Weights of a small transformer language model: width 128.
Each number is 128 + 32 x the weight over its row's rms, rounded and kept within 0 to 255. Layers, rows and columns count from 0. Numbers have three digits each. The size before them is the row's rms in percent of the matrix's.

# layer 5 MLP gate, 512x128, rms 0.0716, rows 368-504, columns 32-63
122:173152145147185108148148120102119148111129110077095104119094184073079111156140125181121128113168
118:123091217140076148153124118114104149115065104145150119100131167108125082165121158179089179088095
095:126188177158109194120137185103132071095134145112118095139175095188180174089146131128137134075128
107:140092124146092153169106116161115082119146130151107132127170177115158119127115124120110085180106
043:171135161145122172165159098149103175112140130109048125207148154141122121127183178131127150059139
112:146154163120106167179130068207127174153112082153134109109122129150120144152103124114050167062126
105:132137134093173195115146172225094132128141109110131115097171188119150072124202137151095096144174
104:148131106114160157128173139138132159102122147155113122109072118131165113146167154129170087105102
108:136119150175094148141114095119108130042141155172119125155097168114070084109105159120149156076084
032:149177131142104215148112109113109172121146134102034142108168137137191115156125176125117170092118
039:196171135140098178160130090179103138120150093095052130169140130132164116099145180135122143080114
111:139117112123077121148141145134107151112074090120125185118150132131134095077067149095113091126079
112:134099126157113143139176108118132168114196107125091110144145132145107151120134162192171145137085
109:146117147158191110175117155115095103137085131133131161145079131117146078077103171120117125141173
034:171171169126116173140096096121081158113134120121106117150173135160112109158133188146126156129096
115:112108105180145161155088083110121070140143104099132159169085113110142133164109125154175182117156
111:180160152171131165130150128145115148144143081154181129107148145131127079127126132105082073130223
036:167155126126129168139083109188039202080074100119097159094145103109126155141182204109115137112151
107:146110090164142166108166091123165138120070112171118171117163128037106073139148111173113124170128
038:169132131155169164136118123136082193116169112152048152116143136168122135146129160139171181077135
100:087175164129088120098143119084128130107139064136049092106114119150151108143121104104148156076151
110:126150127113145122116160101138120146117137141076106116167147166172049109125113162105108066127165
115:161143158124137130125111099100127108148168157063082186132101179067095079145154130071105134119114
105:173140233125084133137095126133056120081143155118132143075084143132131169137164106146105156071113
111:110102179113086164169086124127127163113121051159042160090109130095101116191135100121107152141127
045:135110143159145175096147085145097100080136080101069142124128132128093120122098171117137175125164
033:168165180146159165165125155136080157112121083092084091106119147138161104119139189124113146089167
106:174093131116155136152095118168081111134132100110126173111184111102130131120154125171053089147119
100:137153157169143174174170118157122174161104116108134119105122172105129065125127130119087098028146
109:165119084162106132079166100155123151091100116158082118096123139114092127113081123093113112132126
045:181110141151088170128090086128063127065114100095070129151143137148110131144133161112120165105164
104:163158103164058165103153134155140102142112143111127125164071142187145080119081175042091151085136
114:133133148096156170107156090112108110036088147150128088146079111148141160116124121157170129119134
056:210173114112089146112151131102092159115076098101128190123129127152160093150145171140132158048110
106:152134144147124197140161102142147092112160121147151139176152128119115184125114151143155064106096
097:167127100200127142078166157195124130105097118123139110156092145153108138150115170156126108100190
032:151180159168091149142079130123081132109157131135062139135100150136136129145132162149158115117101
115:196119149118132111148150159138122137118064081118062176139132154177155149169127149183147110135136
034:164151150158109147127111128176078173108142102110071139185114122134164169152156158129128174096101
108:133123197103078109130060165140081132062144135118063199125159076145082124105169122125119146125140
101:119160113113119113101091081117114134121143158074135123103136118121154117173093113121108142061183
109:217126106163166155150132088132120147161149119128087070183126144179053097180210115145118096107135
101:150109132134173167120114151152124109094154186151147155172069089178150159120209134127132146162093
109:184085119141112067131180114133118196176110108120117148112095157128147066116139138147132080094112
098:125062223138161116175096197117168062078157152148143134108126175089187159091127151149162108130147
097:156148144185115117176140169131141096130128079149082147101109109104163175103155120087126098155160
101:190136108088108162204168152050156161112096141083186132130082124128143099131143119193134150160081
108:152097122105192131095176126115137171160129164117094160116149135143094098096067122092115109093146
039:133149141122088127121146134150078127058123123115105150185149132084133124136151151153115158041130
101:111139144093152110166133101128122049090100115132145162087120162119147119137068183241133084088152
099:172074138129100185150084072091152149070102103152066098162165154122135166156123157110095089062142
106:161120099115134122159085131094103149159040103143136118150136184116117150131125179099142129073168
117:147194151096146171157083159105094095134087104051071149133181120083165160112123156161148106122148
108:177098160172127108114112057148121111172112114162105148103159146115093130104133097184114059121119
111:140103142102168145108060142164144127102126156145116150074090134109099090121115126184131154169122
111:185114143191162128156157042109114108132173134131114130107125124094109135116123141145165142121149
100:117091126157102143074095090165097130097154080100118128189201154114148111162120141148146191156100
112:165147090136090147092064138125109146121120081100077136170133161111119104134097146091150159086174
043:144118181178119168164157138123043107141125109125114116138147143141139121121139150166113146088150
112:155172090138156142158118093133098129080113102128136113168126172147101114153118153084075134104125
131:157149121167166154147102111217127152156135082183132144106093152161063102096166142098139111134129
109:103087120132149128150137168079130149107124128141101131147101145076164089205082105141164175132108
043:175146118138095151175106095150061171075128109093112184157133122150138108128172174171089130094130
109:143090142153138139148102113132134105089181124127064158134126136068078131135101156140169149141138
098:114175164207093163091121125119121143089126111153133124121134136105143141143157121183089133136151
039:155181118134066158104093119111060177105077120105066141103122120123170117159141182165109168073161
097:130107174126105105099109113062061180110079120135174197160105150106122108185147142117108151106182
039:165156154159146181121132103161068160078116120119067155125115116124148125111139150146130152071144
110:117134113139099141144130108082131138126079083093088138183138163116195141153078148137089118183126
109:129075136161116159182111112137053086066166172113086124155151128123081152146168141128126110096137
114:114141138137114126121135127131074161063064152095088147089136156109125088097087144106168191111148
106:121119103151132190110069068136083085100101085125144112131122137206129164140103110148128124161164
118:138163101148123113116090081200150175158160101115105103118155166133123077107124176106156129145146
104:116157154100101113090145121090134134063166149070129105133128113172126108153091114136123081160138
112:127178156103106130128112122133136069145091123096088111186112183127120089161159119148074087143130
109:111112134112074106140130141140012183055104104085102103097186174151066077087141155135086120128131
080:126128134137156165124147105185088143117102169144175121149130123183122116118165110146125172083173
114:119136131179149150064106138103085143127153108059139130137082127130158043153107113103156120155136
100:128141087165099180130075065093101110092159131185130153159186104097087117114135134122083111147156
101:138114202140154143121120114097109156180095133150135112138142143103066216126193120119162132094147
108:172117185143169116166179209150102113110171143099061070147060150125144158130182125127101083103106
036:148110148120095149149076147111092156085117084087090084131112143112153095129112160091099155066134
101:157122130142076169114147136094088176151123091172105166084176097141141144095120145123177110081143
096:142095133090150140159103108118134188074123125111147202105057080102121094169138144123174126119159
105:170157120114146177194134124125116080139113105167106074188077152051132132134163123196074120117165
036:143162163141072163165112109106063163111142121136082120188117160141189131101141201130144116093114
101:147163128108080143131130163120142121117082101104120095142130203131145106097115162067195142158125
116:128149129159135146103076158131111190163166085153111112125141119119155142070105160141080105145164
033:180107119165125176154115113179102165092117111116117121118136163115153120149165176176089136081099
098:133148111094137152091167105103129132133112146097107098150169101180163151089111156077098171165049
112:141145138137161140132084091207104115144123112099090214149168168170148075160162146092154137186087
110:146162129133134193105169128092125093145114138162144075168095109145141113168106106200178111155149
104:098070193134111152150083114125130160114143132072086201166132098161190097186150150096176096121140
103:133120188141103148113076155166102133147081094166174102138123135105113125140090127194151130159160
104:170107125133166147123092066171127128112152125125102141107109114156128118138084172205129098112108
129:131111174118087195114084133070123164098090129099110181142134143132104145106118173147121106127131
112:172156091097167098092108121176106165072124111116106101164141107116129088158115126128121070111060
099:153175116070061097210144093094098131113093087116139189117111145180128142125149189103138154140160
091:127115096108107206147159140113164157112123061164076150095070130163143083129110102196142081159103
107:108069179178154113109090124091119163113101126140125152154082147109136100108119146105137202086173
112:148091120183116204160104089081114110160084098074116090106106120146179108162098116132116096123144
103:163119124114106114143101154139129105077098146119099170114089104110087122095133140102124155136199
112:156115133132100112108146058153097110121097095077155093111133107137114117101138164144124153136153
095:084142192144119135162134143103095109129121080075100139144100152168087139138162164122096099102082
102:114098152163181119111085119054115167088124069141114164162140129129123079173109161137093137095166
108:123186103139118163140139148181115153142158124133121107171117131101113111103127154141058142161126
112:136149148125150135130140125120135121158145150067129131084126147153148112160143123186086150129104
114:126171123187124190174091126147107094125111154093126135077176128135111125146099146086100121160156
109:137174121125076095168128091144056104115128110100118115184163123145143145082109163142093123068096
038:154158161098118151109132134158083107125162130125059131140075146178109072143157183133124110130158
029:181171147093133151130104133166094122086167145075099144134155144146092098122170138176150143064128
109:170126131133047125087110095129134170092122065176119146114116155139119123162141146162084126142105
039:147133159177136136174147098178040120093142104123137128139112128105139099134156120137159114097119
108:180169132128166076143169124099137185072157138089094133129128157147112090112122189103122112144131
090:139138120151140088153115134154114071159120102132121150081172089115138088133168150118094189124159
113:130120153113149108089130135117120114127158131117119099198130116167113097080110149162133128123138
117:142147160202077153150056109119131102122144111181122165128063128089100151130172127129141081089120
105:101150177120088175167125110110146154102136124155094140087088160188140122188135107124107135153086
107:138168089130194188108100153091085138084181145106091113151102167151050100155118104141113151112131
102:173128110162144156110073128113113158109121089131117074112188179144140131114127078100113068135149
116:183147136119143127186130108098132164110050156075085109141078171088122160132160162127099103161124
111:135107151130099145122145159136142130112216134114133216133141103149180138134073147137095092106131
115:136131126161131133167082066065118170121148079134123157153076122060112101108125171135123139137127
034:165134141172082148106135150126073140151141120091052138112149171138100113101155131107104170068140
086:147192124139096175119089100192101121151127117078116089138167081094159088141128176109165118134145
102:142137155109151176083101178127114178128115113139055081169081105115137150152131124143153134154085
105:133147169123130110109166112131121094149107117139107120158069180196076126169125133055143178059146
119:159164128107171163203114115178130122146140107108102171154201162122098101168141174143065108117212
117:136117126185148139129046093105106157017094083163115141167111138104101126143165135094143134113166
108:101152120142087116148160170106082108099065162097153145156138095171162136124141124146069051117173
113:199147168183162128189130124103107160091117121124157127146121139158111117164098127180179110111089
109:150109099123154225120099115090090142114100077115125090109068123144129139129138152134157196147160
120:101076154133139165151097114075109159084131110165124164134084115126109099138084138136111155098157
113:132100169141169126104157134167104097068147073111148144130093168164106132096163170119096103097100
037:201166164146109118157128085135106168093110147108093136135138138138160091095180154149126126105133
097:193114089154065165120147083163103114176138120094083145160130104163105123116164114077047136038135
105:166121157123112154070106130177139143147136085150141133192103094126130117138098110183118163147086
# layer 5 MLP up, 512x128, rms 0.0761, rows 368-504, columns 32-63
188:138162182138124085126115181105141143151174145073153113104058137106089101122186116165157102154164
147:137188072134183139125155155139084093127153152099135134174082079134160177116122128132143112101186
083:156131159080082092141127089131099105177138148099203182106098161103136083135125117153085154098088
123:142097097119066148146124095176134091123135134120116149078182163152139116162119094092090093185105
030:121131168114136105134143080115120202174131085111058130162161140180161119146166138101118156089126
108:109142212127172171121103140168122164115081096136122108120114122172154096175094114104047170075153
101:148131131081120134097136189172108130090151131125138114117119172153161107092145143118083090145176
102:099114118074100115098048124146114122111110112092171161178173143126117181143068136152095096178178
108:141102158167131115090102093111119144041134187172118112180122186115102108114094146096120167105104
022:124097151137160025180148131137084118113170086119202143099112130111108122173142098109182123127141
029:172197104142130121160112069153093125094094108149093099184150139146131147138093167124168150086136
107:167134103115079172106127112164122147129174108196103167133105123112090178106134146082150118133167
128:130126141109168140131101139152097071137100161141135133141108133111132060106146109052092109084169
100:114140112123092098184113146131151077136056099147154151108123065152104077138152121099106180162161
029:105155077139117159135180134151128105176083102085152108122138138091192146073117166143161164102084
118:139160092071101093149168082145119161106142119151127155104183138128088124091186161122100136163120
112:075069131135082113113143063153164121130121113119118127145058122098137096152123081123193173149094
028:125106108083103180137120117122126114117049122163149174136131135103056134133138105127130145134151
101:172161105094099162162061068192129139144182079087126142115113120088079231110134141168122119151131
035:172184135103171142114151087116099178108169143119115104134120148090179101170132137153109144096154
089:143117097097191159151110136159128135149093183134174136169139146098079133119157139187092105204120
107:147144208130154153113155087118173095105094117107113138109123113163149100087176093125175116104174
120:117085136108117148127137146112129111146110099149119170088094093135183109129084115100095200126122
095:121029073139151159048143107132133125147128142171110111160200138170147129157132106112117133118146
125:152165143142156085061135140172107072101130201087214097178146108174161125105142144164157124093155
037:146105130098162174084152091137090085065199137139085125111112096148113102166122095122120086133255
026:123062091174150089141082113124137135086155160119105131072132122127087164155104123118125065114155
098:146085119104122116168098116180104108156147131120134192104161113164172115136144122135067093171121
090:144095133121070083112142175144105093176132117116215146129131073167059143091140126150099136208145
108:116137138149142078086142114176162138148136094115101205119137172097081131107148162114073095083079
038:140083152095124162142198142077023095132142150099141079191144097129119125113110174099130146166100
100:106127141076147067178130098105099147101177112110107153138199119100136168142173045157149095107089
117:088136134126105149136117071152101131087039137154084087142121107148073157157124125139121126197115
041:074110111191174080125134096122129146174220118148126065187104113144109078157183066134170124166172
110:148141116149124211157164070158126097111180145154142098135182152115131209109091138156138099123116
091:116042141218094092119148161128121164146175076122086155084097132126107078134113096121134058154097
024:091096157106162099118155154136085161139078099155147153075092166094176095123136131190051150130144
133:073127137146106184088079109134097094139137145132172122095133081122137085139141127128183176091158
024:166110140164133095157133113089173185136137117143146040166089183075074145144101151189137157170162
103:101103091183126131122161094113121134194171081119214088123129098135152087128108141115049102098138
084:070174122132092128093109123108128096079152107126145119128119068188110136129090136105142154058196
103:108147184093093055181144125072164100131122079109089101128044168153148118120144167078060135153167
088:127157144145101054126166136102138138173083102101139163020182122082116082131048116147134131140138
111:120074139158132112089178078073146141140153113195132183140074080204115170116163134114122111115091
089:158121184140174097187109149135129156052185091113150134127160147114157140097162170132160114148179
076:147161104072155151052105084136079146123123143148156100159138129137094099175151136131126134130095
096:152232117131121149148087138172096053072090148092157089157140077140152135115164143152113192138149
101:129112112104129158139154141159158112148110158106076194087132151085161119141185175093203078133146
028:150113184149109131186126143141127130091113107124121175174120169106131091174145168189158115128170
096:154107166154156106206121108100082158129143114156137129179138170193127096092131029155147141100161
092:124196121126160083179153172185117113172148124142157103083119117154137084089154126155208167163158
155:121150172147159162091178113146097084079197167113101151091148081142163055165154129182093120145122
133:119067092171096103115171082180154160146171124226138086140113140192087098132111117109111174128101
109:131055109143138119119114074135132140145146112153116137104167096115084148104097091167110102116149
117:102067145142130128151189083141107190062159119115113107081170160132106148100133117126140125137103
119:076169159083101129078095167136127138140061086076110123158165169176143110164143161136072087131124
097:105120122124158171159103157189128079123094113112145083109125183095107179107150118123152102156179
114:108112082142116155091070119178127106124096088054079102146120143097110136124065138071141143111184
034:150111145123163066121094107101186175140121105133137131139115104152084152077087086103148089128096
124:147161090119146108131146100139090169072091100139153093158172191146109100132112104054093116121166
144:138090147135101150130172135061109110097115152078124130138154094092178138178166112160113179121132
102:141174191155121203101127103134106130094180072118152110185164069186157096142105139147169085116168
036:096117111189102139155089149211048156090126174150162093081110147156125143166157082127102138105145
107:134166093141169171168147158195124104145163140117096129093149121132110111160207136139133183170157
095:117105184183137130053098107176182152062144072131156138122116125083150178181075089133081175152085
033:130049194139117179156094175110161076127179159089105190089091132042108175099178129163123123116139
095:125074156122100134082135074158201094071036091138122086165124123127112151103066170146150137167129
030:190123164143207146087145105135057112093118131139099123141144111122149146092142145112137122089167
111:144118132164165125148123138188120122096160195150146115081087146124057114105192111143176146102141
098:153143101111130130079142128105188181194132144160128165099093162134122139113042131116142102127089
125:155147112142134129149112160134179123200182088162150133170168080123112152207158122166096100163143
098:125095158113141093153152149135119118154153120108113143190135113091148106107115130142121136077093
118:158138162152154086160058167128146156076180102092106112122152117139154100106080220146133076118146
093:121168106062130106114117155121129153091177163080118143087081149152138086134143125132122123224096
115:099148090128170102107179109153151088148086126134094135154106181116079101164200046137069173140125
111:099139127098105109079188181168121118131139088099120109135176120217148140113130105137030153078070
079:138134150093058101143126138089105127117109043088096084084089134099157172171090142079134104104127
115:127117096127131142095107118102116112149124130086149141163011098140168075171108152134129123151129
093:104111137152094142090089084084125120074161144155158149179203103122062124121191108154130099180121
097:124144165133140141130102127139090133115120113213176103149128080160098143128105144112077133104136
098:108138104134148117061120154091140173106132139142075108084079199121099130097093175123129116097123
031:154149112134113129101184175137098172139153150165106160129116132082123113066095197151071108091072
104:144106140123145133136098115130151128101089146077142056156128167098135090160151126142062192188110
090:125153105139125095110202181139151084197122117123122095151177128158118163076096126112088091144087
098:155170188093086154145150086090126103117114071152141069170133066127183134119054149154138079168150
029:151096115144168141130111145133164176153129176078108136143131089095089146142162104132105115110069
096:134070117140090145106113132160142138079098107109151160123138142226117147140144134121099144101092
117:148108161117136174141183079074125109096131117143174097148081092131128094169130113200152098102109
028:135115187123051134211117100153192079138107060092119137153127094166172189147156144114073111195158
089:127170138088105159094105099095159124116121085091142126104115124138161121114071144117125179125114
113:136132211112095096104148187076103170147109150139153134071057100112188192127151095188110109047173
121:140152112149151189099163116104110076108073118166158092172124139120148143146120114193188147183127
116:171201097110169142086129145154092088117092077155168095097088147079093137085107142155065157133147
091:173065119167156167189121134092080126064140103153088147163060098148142112110112113155067095157070
128:105166104153088164115119130106092173109114106108156146135127126116194108110194150069133182123204
165:146160135120100205093066152092142160126093101166135178147145105144112143108140106157148135146186
109:130107146083155102136043096092139166137114050181113128102103168058151091111058143136127086176109
093:103108148182162131078113154159115108128212178116113079163106144091123132143174057138099094114077
082:095167116126119141187149222185151156056139110155168145138063089127087125097140118162105109177116
107:119092126106105141147119128155115138128150137111129104125110134113198179114080193152128130091095
132:138166142098142075118154154154109119101182162187104182145182152135070164085163164127157154110113
094:109151169146084105124117090101115129163121122094123118143180159165161168143090086165120116118054
118:124189134176128129162113108089160148152168152153115158204100121112213166174088115144109134116091
087:109130178162147136177150156135112134119121088091137108137089136175050130087137155123134114126126
102:122188128103152134075144053095138130209117085068122166154173151164137126139082152113172087107131
104:107137126099100081202076113109099151120175100149110132066109182129189143132126104168113155109085
139:165115119127089134112098110103092158077131089184108099176119099079128099097131156067169129129167
114:151137124057105060107150145099166155136128109173124132145125194128176138069157136157193112106132
116:128124141089051092162066108136070139113160078090151141151144102194116148095135129154075120087138
030:109145163095134042135156108163120104116163128134134181099148141128104168109109161136124144107109
021:099127139140135153096140145112166134127155113113182118079156142149117143149134114045093159210112
113:146129084119051096133113124118149164112123099207166115108111119072076151158085140135085105126092
031:122100124169088069107139110135118049163158133120125159133149069179126150126106122155118099179116
100:163191109171138113148167127119169199137112164122085128096076114134081090101082199106112082134152
079:160158129122125129189120123122099114123145138135146159090118147124121105188102106106195144110128
116:120176143090168111099116174153122177134073048164120132138154159128167085141113126154089153156028
132:126148103117161126111166146152094161109100193067104112137189135147188131087102149097135177162135
095:141151171091107084128125145176135147090151146093098159116197082192169124173122084128114118107120
102:145099148121132065101175155136148177181129120107153141070066070199113160109141172099124080123144
097:118107130083138173157199103166127129163177082121124085134148072136174116168132116068145103100130
135:075128145135118148126161116144107119143201111157172130139142101133140089176133143170136193071108
104:117086193137123135137131149134164103076143125133144198076116078127190137138058148136110140073205
116:065132152111062176127084103097140098136120115097162210159133095161167167192114197065182134130074
027:056157136171115112162129094101071141127095146067138218115104117158114128140130093154129167167147
117:119158113117128165117091132216144087150141166085121088142187083081154068130104129084150073165151
100:127163150091138174066161175134120169135156147120103101164094082156103139175132105135172126133089
102:100118125148119170080062107144126126066128162090135145111119168136143085064097129125131112206162
127:166157099101118106216078136152152147136096075157143159107170146166112132145113144141088109146185
123:134105099157124127157099111123147112075110050168085175179080067092125184101126151139150136126124
108:125055163151116143086189094118154125128122178104111132134146178101111114151148108038179158166127
132:179162136152186106159098145087144144153125146117142143123086148098108096119081115175134120149085
108:141086122149115063175141149111202108109180128092123186188232111119121121122078077149128141111106
131:158161080157091133146157145188134134177086079086122103107114174154199138163190164159169153177083
125:133094163109184068069158162132134096068119085094140148135082181185104149082109153121107084148090
031:057137114135150138127221140149158116108163139150115072087141101092174173064075102095102160119097
085:083104110104174114152051183112116078062108131177155109085155067122145132112146136153162128178120
102:129145086140096108145154101128126131052100128124107099086179094028105123103131143108126109125114
# layer 5 MLP down (transposed), 512x128, rms 0.0687, rows 368-504, columns 32-63
138:091174120148203037162082081116156103082085138097144097097118137181135100139080112073161095158133
115:113196100146135142127141084103069174044143107138123133121124155150167187107120102122095179124097
094:154142152078155136069126127074132077120128044115129133138186108210123193122140120099126141117080
111:150134170146128099172191188135150156121135121165119091122152084127134117118133134116107138148127
028:079184113116113126096130214164089134122123114144128137131130148109125132122114131075138099124108
113:064100135111141107161111064140126085161049133091165143117158136170159103127096139110132140154131
101:122107192133105166122138169140097056154142129106140108140134178083112154099132071144095132099181
109:104168124155155109162110103158142175184142107215105173099109113138110155183149121126128099108096
106:103148081120154135146139156134148123133118129107178174088179139111108116106189091137079189142124
021:177119076129129100122168127135174149169152168170113107127057097132101129108159087136164089104103
032:149162106102114150086123149100061154170157181176160105124076121124087080111144118179097099165149
113:059180135100126166137143124074164155133121131172120111121171162154092111114074158182129121099115
115:150107131137124152139117160130098093076167083136096166115113113130115112149201136161135122154147
108:094169117122072056126145120151149140085117185076153093104129107175154117139124110115141114154137
029:139143092176120216111096115175174110083153154118078121111094095175165158127119146158155077175133
119:116143086163146174099118138204104148121108113133070081184135152102164127175164117158146169115128
113:128153129117209132137112155118125164064119137085081167195097085076101091103149131160181102162113
027:109169111153079132091076113129112124072176074175140066189115101118126143200118184105171129160140
105:096119138108169126195072132151063114172133157189081173167120059134096153113097106144174144079089
031:115147108118145134115053199113140142098076141153152150153143077158130106135059123099153126043124
098:168102162139129150167120182120147120150127075164098093128116182163151107156118159098156124078169
113:081189145088150137110135094104182127119147149090113133076181076097135099136140126139173144149149
114:099090118070065160096122206172135105187118111101145117099102069124180131104145117127146167148136
101:115124149138174132134119116122168147114102073072094114157079117118150133171122140100145110088121
123:186147120171088157153103129192119202136130074146125131130084074125135123127106172158193170112190
040:128072143087161090109184080120157157180126149084125166119116091110184110153123110103132145087106
024:118092078196120197171110085195098124080112144170078095195177151142117102109105125104125134116122
105:118128141099171204110132131126093138166096079162147145159147126103114112092089105100157115106108
092:157193119114149132148106152085148141135070153164125137126107163086123136188168150089142108051087
108:085127154054179103166146184110152131106107103094144158079091121081130103106118143176152134133130
032:140125058182146151133110144049159174159150073137196101132109180137125089088110147161190153108142
105:076130140164117109144121123186137121106096108100104147143142126158114139155165078092167133182094
117:109160133099142131133170128099109220182075102149131209127071090101143174164124147177134147171094
045:138098163136110128150120138166164159138064149162097094083158123193163066128093185093128119136076
114:107117103138103147106166056155178151144113106153151104085133172119087161110110171140134100168136
092:141167136051113166143180189119100146164146165163100099154122112149099126139153150129125118133084
020:095106095092088133113156147138086080140133160152120046122125137224129088144147105107190125141151
117:118045146079131150093129164144121144062098102149060105119113126095107102171188097120149163144148
022:146179132155179123184100075136120191117100131161137136120155147126144113128110149130092149096111
107:085105125134158101115115113139163122095122197155144210091148097098112149187158136120135139149148
094:142154116173169193102191155111146150132116137150119161151126148019120157067117231138098121174146
104:118184151063139091146125101111137092144079152162150103032182153147178152090159112156132174156112
098:093082118114185137132054102137107107116143145129136118167109160138154158110191126152150097128100
115:136158106140138097111124124111127112113095154122135123158091125137107138151142131155165162143147
096:110153126103095181050113101138155112128104153108118149157151146132114109136098122089119130102114
084:124149112112109133170122184090157104143125110108141120081170109127130185128140098125108077148129
107:124057131198160087122129107120128143113178168127154162149164184139125168164101191130196131137097
107:167107106137112098070150189121138149153113114187152131135091185146124185104107089141124142092144
028:128135108090170093107099176154148155122102088115178116177127081096151160129110096161133097166096
103:096142118115179150155118191089114139120127144087104115130076180139055121102141171135134084135134
097:137147148153161101124161088119093114124130169133130073137118103185068135159153153101142089116109
111:131114147095168090170131075119000147120137108176156146181118147102113149114065142121131116143138
134:059086120152136130167131136137097123121117112085092103148142055120098172127095117146130129084119
114:098098123174092117140081135129124197176128136133191163108127105150132083200116076081116100123091
119:134157117124113144090140129102179093137115128126141075108178172096156149152106174168093102133168
112:130079108122181143179129171118093168122175116103153153174065107127112151064152154130143129098134
104:178111144190173132159088053090090075149151165177098081100168135076114149178076124113154114087157
115:108105121116103138192161178093039152193087117103141111045097138081200125135077059085166133129110
027:128204131163092099076196144134116097093178108110152129070133175134182118129127137139127159113134
113:122121100056128122077157118154081097147123107119135118109131096120152142107126157150100163170100
133:142136100133165165118178176177120085085152148124102091076146132126105174164176092097165030082062
110:161086124121115163143120106116131166143139177168040144106113065105118114148161123142197146095058
038:169100140115165139131143138070144139128125115136125080143101047083135102170106104139164091139134
111:177082081138091118131114193153103144100126148107116158152166120145112048111035127128133132138125
096:162177065102177154146135166081134066181048100123098176153129115141072118108172135110131093096155
029:064101138135083110168102100133134177086108105106182115145097115179137133127075129154124135185120
099:111098136173116197136169119146163136130111109115104165147155158067111187087178105139161148119144
028:163119122049167115090125142071139115107155097118110153181139118088042139086128140121128180147100
112:161165156102162099101149067162133145102138158117066218189101121126083087129189127163108119079117
101:082154143095102134103160155142132119132145103167015120076139118151069193101148171133103174140154
120:151145142128106122088150069148134123103091130161072160138125113106109173120166138108125159118131
099:166143148121109096105130197159120166116185142066133150152168106136162123119161140117147135087117
127:189155133129139141095180105131133084179131157130088157128078145154167074102131120061122130152101
104:137143104126154088087141142154149115129135166118131193171155109118101120086141128104142169125085
114:081150110136143076128099084110122157119116149112181157116127081178000163150092142137114130117112
112:132131054107127099137167133112169192131147116060172142107148148164128152174097123121134106095093
079:104144082139140094131112158115123112132135169077101142179119137123068051120164170139135111165153
121:069194118183118146076154146110169134148140113149109149073207155162131129147173134088145081166134
103:094110184141150135090100108134113128191177174187123150136196129120108113106133114078152102141127
102:090167069172148120147148105055158108130157160081071133095129178099157113156138130146087178144144
105:176125137141156055110191112132172046093136140133138091181149081130153143119140124168122134091116
022:131149125200138129177094145124099158154087078092140106118130094179185148161123121115113116061138
109:158125109132218110152117142169110106086127159046145141113135085076114121129184126088114111122120
104:158049142153026135169076115068116163124109138162121172093118143157147174157144052132139113095148
100:107136141101174152132090130102116109114165111046127135150126096085131098131110141135152173153102
028:119116075163129109106134138116141064199097075191113165107129133101116164108160124133172159109097
102:164194152174133120146124091116090107109126201102170120079179146151145135170084165090073126134152
124:146110078123101139127115199168158122112140169116097182139151100142140097124128191162043127108114
027:141169122119152173112133148094079098111142112087140088133134098104162109165114087121080137112094
097:129126111166156108125109100133160102143081120191089167110132112113142149117136108104138156083130
111:170224165104095124097107091166091159112079191092114114124084107165159163112090192153157146131159
107:133164128176084171113123155144140083119112175124030084098085137190166137130113180103070103166170
111:136114101137120082158170140130132120073178117071181138172120081088103148109117078148181103098111
099:095107167143166167171117155135117133128107145101108172168145140120114154128110107122126087197103
120:179180080136144111102104105104129118113094126112129147135130116183098129129150150122160172088109
123:155136111127127203068096185131213112122112138133135127136163173106163154107114095057111103097128
114:062132150088171105156155128115126182102093138086095145133130125111161209115121044146136137122136
104:148155130127110094097145115167102104101141156042100107155102145105138091160085105088115145127131
087:098161129129167094056149102122093085087114225143122076117150175148147117125087130133149150087147
110:123097135120133104117074124120101149139103147163114096084069105121140127162102074117160093177109
107:148086118172142105131133118096152157130158098128140152125049124108128177119110155143142170108096
098:132128145147126150123073107136123153106076126153121190146097137129132067102199141097172163115108
114:035096096067119182161112137129069139130144122117130123166173126140079069123096138191152170149097
095:109074091182100158138055101170183130170111146180145164130090106149101093114076081145118087173129
106:110125162094084128137116113090155087102121144170163166183146121139126112087151087175107097119112
108:140156075087128111164174124129112153143141164115130071173131164189141105113104104125157142164088
124:125125104137157103081173171131093156077135179145061149163125114141174143121172119127169172107152
117:149163152118155133146116096153120162127125116141111085152154130055128074166139104109129112115133
109:157111075160117155122172115131128134113089158086151163161209160140153107096113153147150114113136
027:118093155074175129116129155097152116099103084152147154174110125116196145162137151167114105138089
014:201100147095173108109106172099131156172107196145184083177115124154127132159162114095117138123162
110:115095146114160079175168100116117142118171126099137099157109143111170108100122144105153084177096
028:115141150150090168106130098105145081156113176111158193051140110154121157101121121143091159132114
104:137160078111171126105135163121143101137133128094197150079108096141150141134135113143166102141088
086:167123112093080106083067161130111143121123191115180147136095156107179134177125131087101156178123
122:151131119071114138143102093116174107122094117147123120149144109158155110137149125113136159181058
122:115045103085113116111124135082135172115152134134126113145209144125127122176069154155085140143139
106:088144114114132086068136133095149106113120127087117162122139067066150081127117150143052102093105
109:145112188119121163099105138190123135173094122157082162131041131128177142161100108152182210112122
102:114137098168121115162108130197121216115104104085167138073134126140139137131070137091130179159114
120:199156109132126175115171147085116093130140162148158052113114108116066107158123064113138119145143
107:146074158155121091123152120114154160183102093113124167101135112156106183061151135039072064171142
121:148096180126137101180148069091138140109093097174235101069115162142128096097118094140048137108138
026:131102099155166120134169110129088074157193101124120127108079164116166110085140161113113119087169
087:133119116079145134108118181123097172123125144087061159143167138076139104210134102159135142131134
098:138111081155145146173139133024166136090133099081139145169094116104109166105126132104134094182185
104:148085115127068136138140069140141088168175186182086173141124146151105150113139107141150117127128
124:161056101109144175143133093173100105121150112137157123115165188134136092044111157125146120115109
112:155116067120049103173147197161157150080134148064140146105140124200166186132173177141153133174088
108:173182106104146082142162165168150139114096149090120099096160125109179090091144075166127116165162
119:057138126103160125151117171103155126104092087158122131155087187169215130104133069121172141115096
116:171057162161112107142129129141130118059084156131044137184105143131172080113149114141127165175140
131:142103109098090140120151071153086125158103152061079152128152092114147100115183165133171110116154
116:109055159117084161059161143098121107088122091107145142175079225140188157111142148074126151129105
028:164113169132082112164100066160119189068143141172169135160084123152149145148064108143137138140133
095:151188127149067129115164102189123087167125108130117115163166099170188158150161091173085105044099
106:099123100120156167120061149140161137140104160144119120121163128135156139122140158165138095129166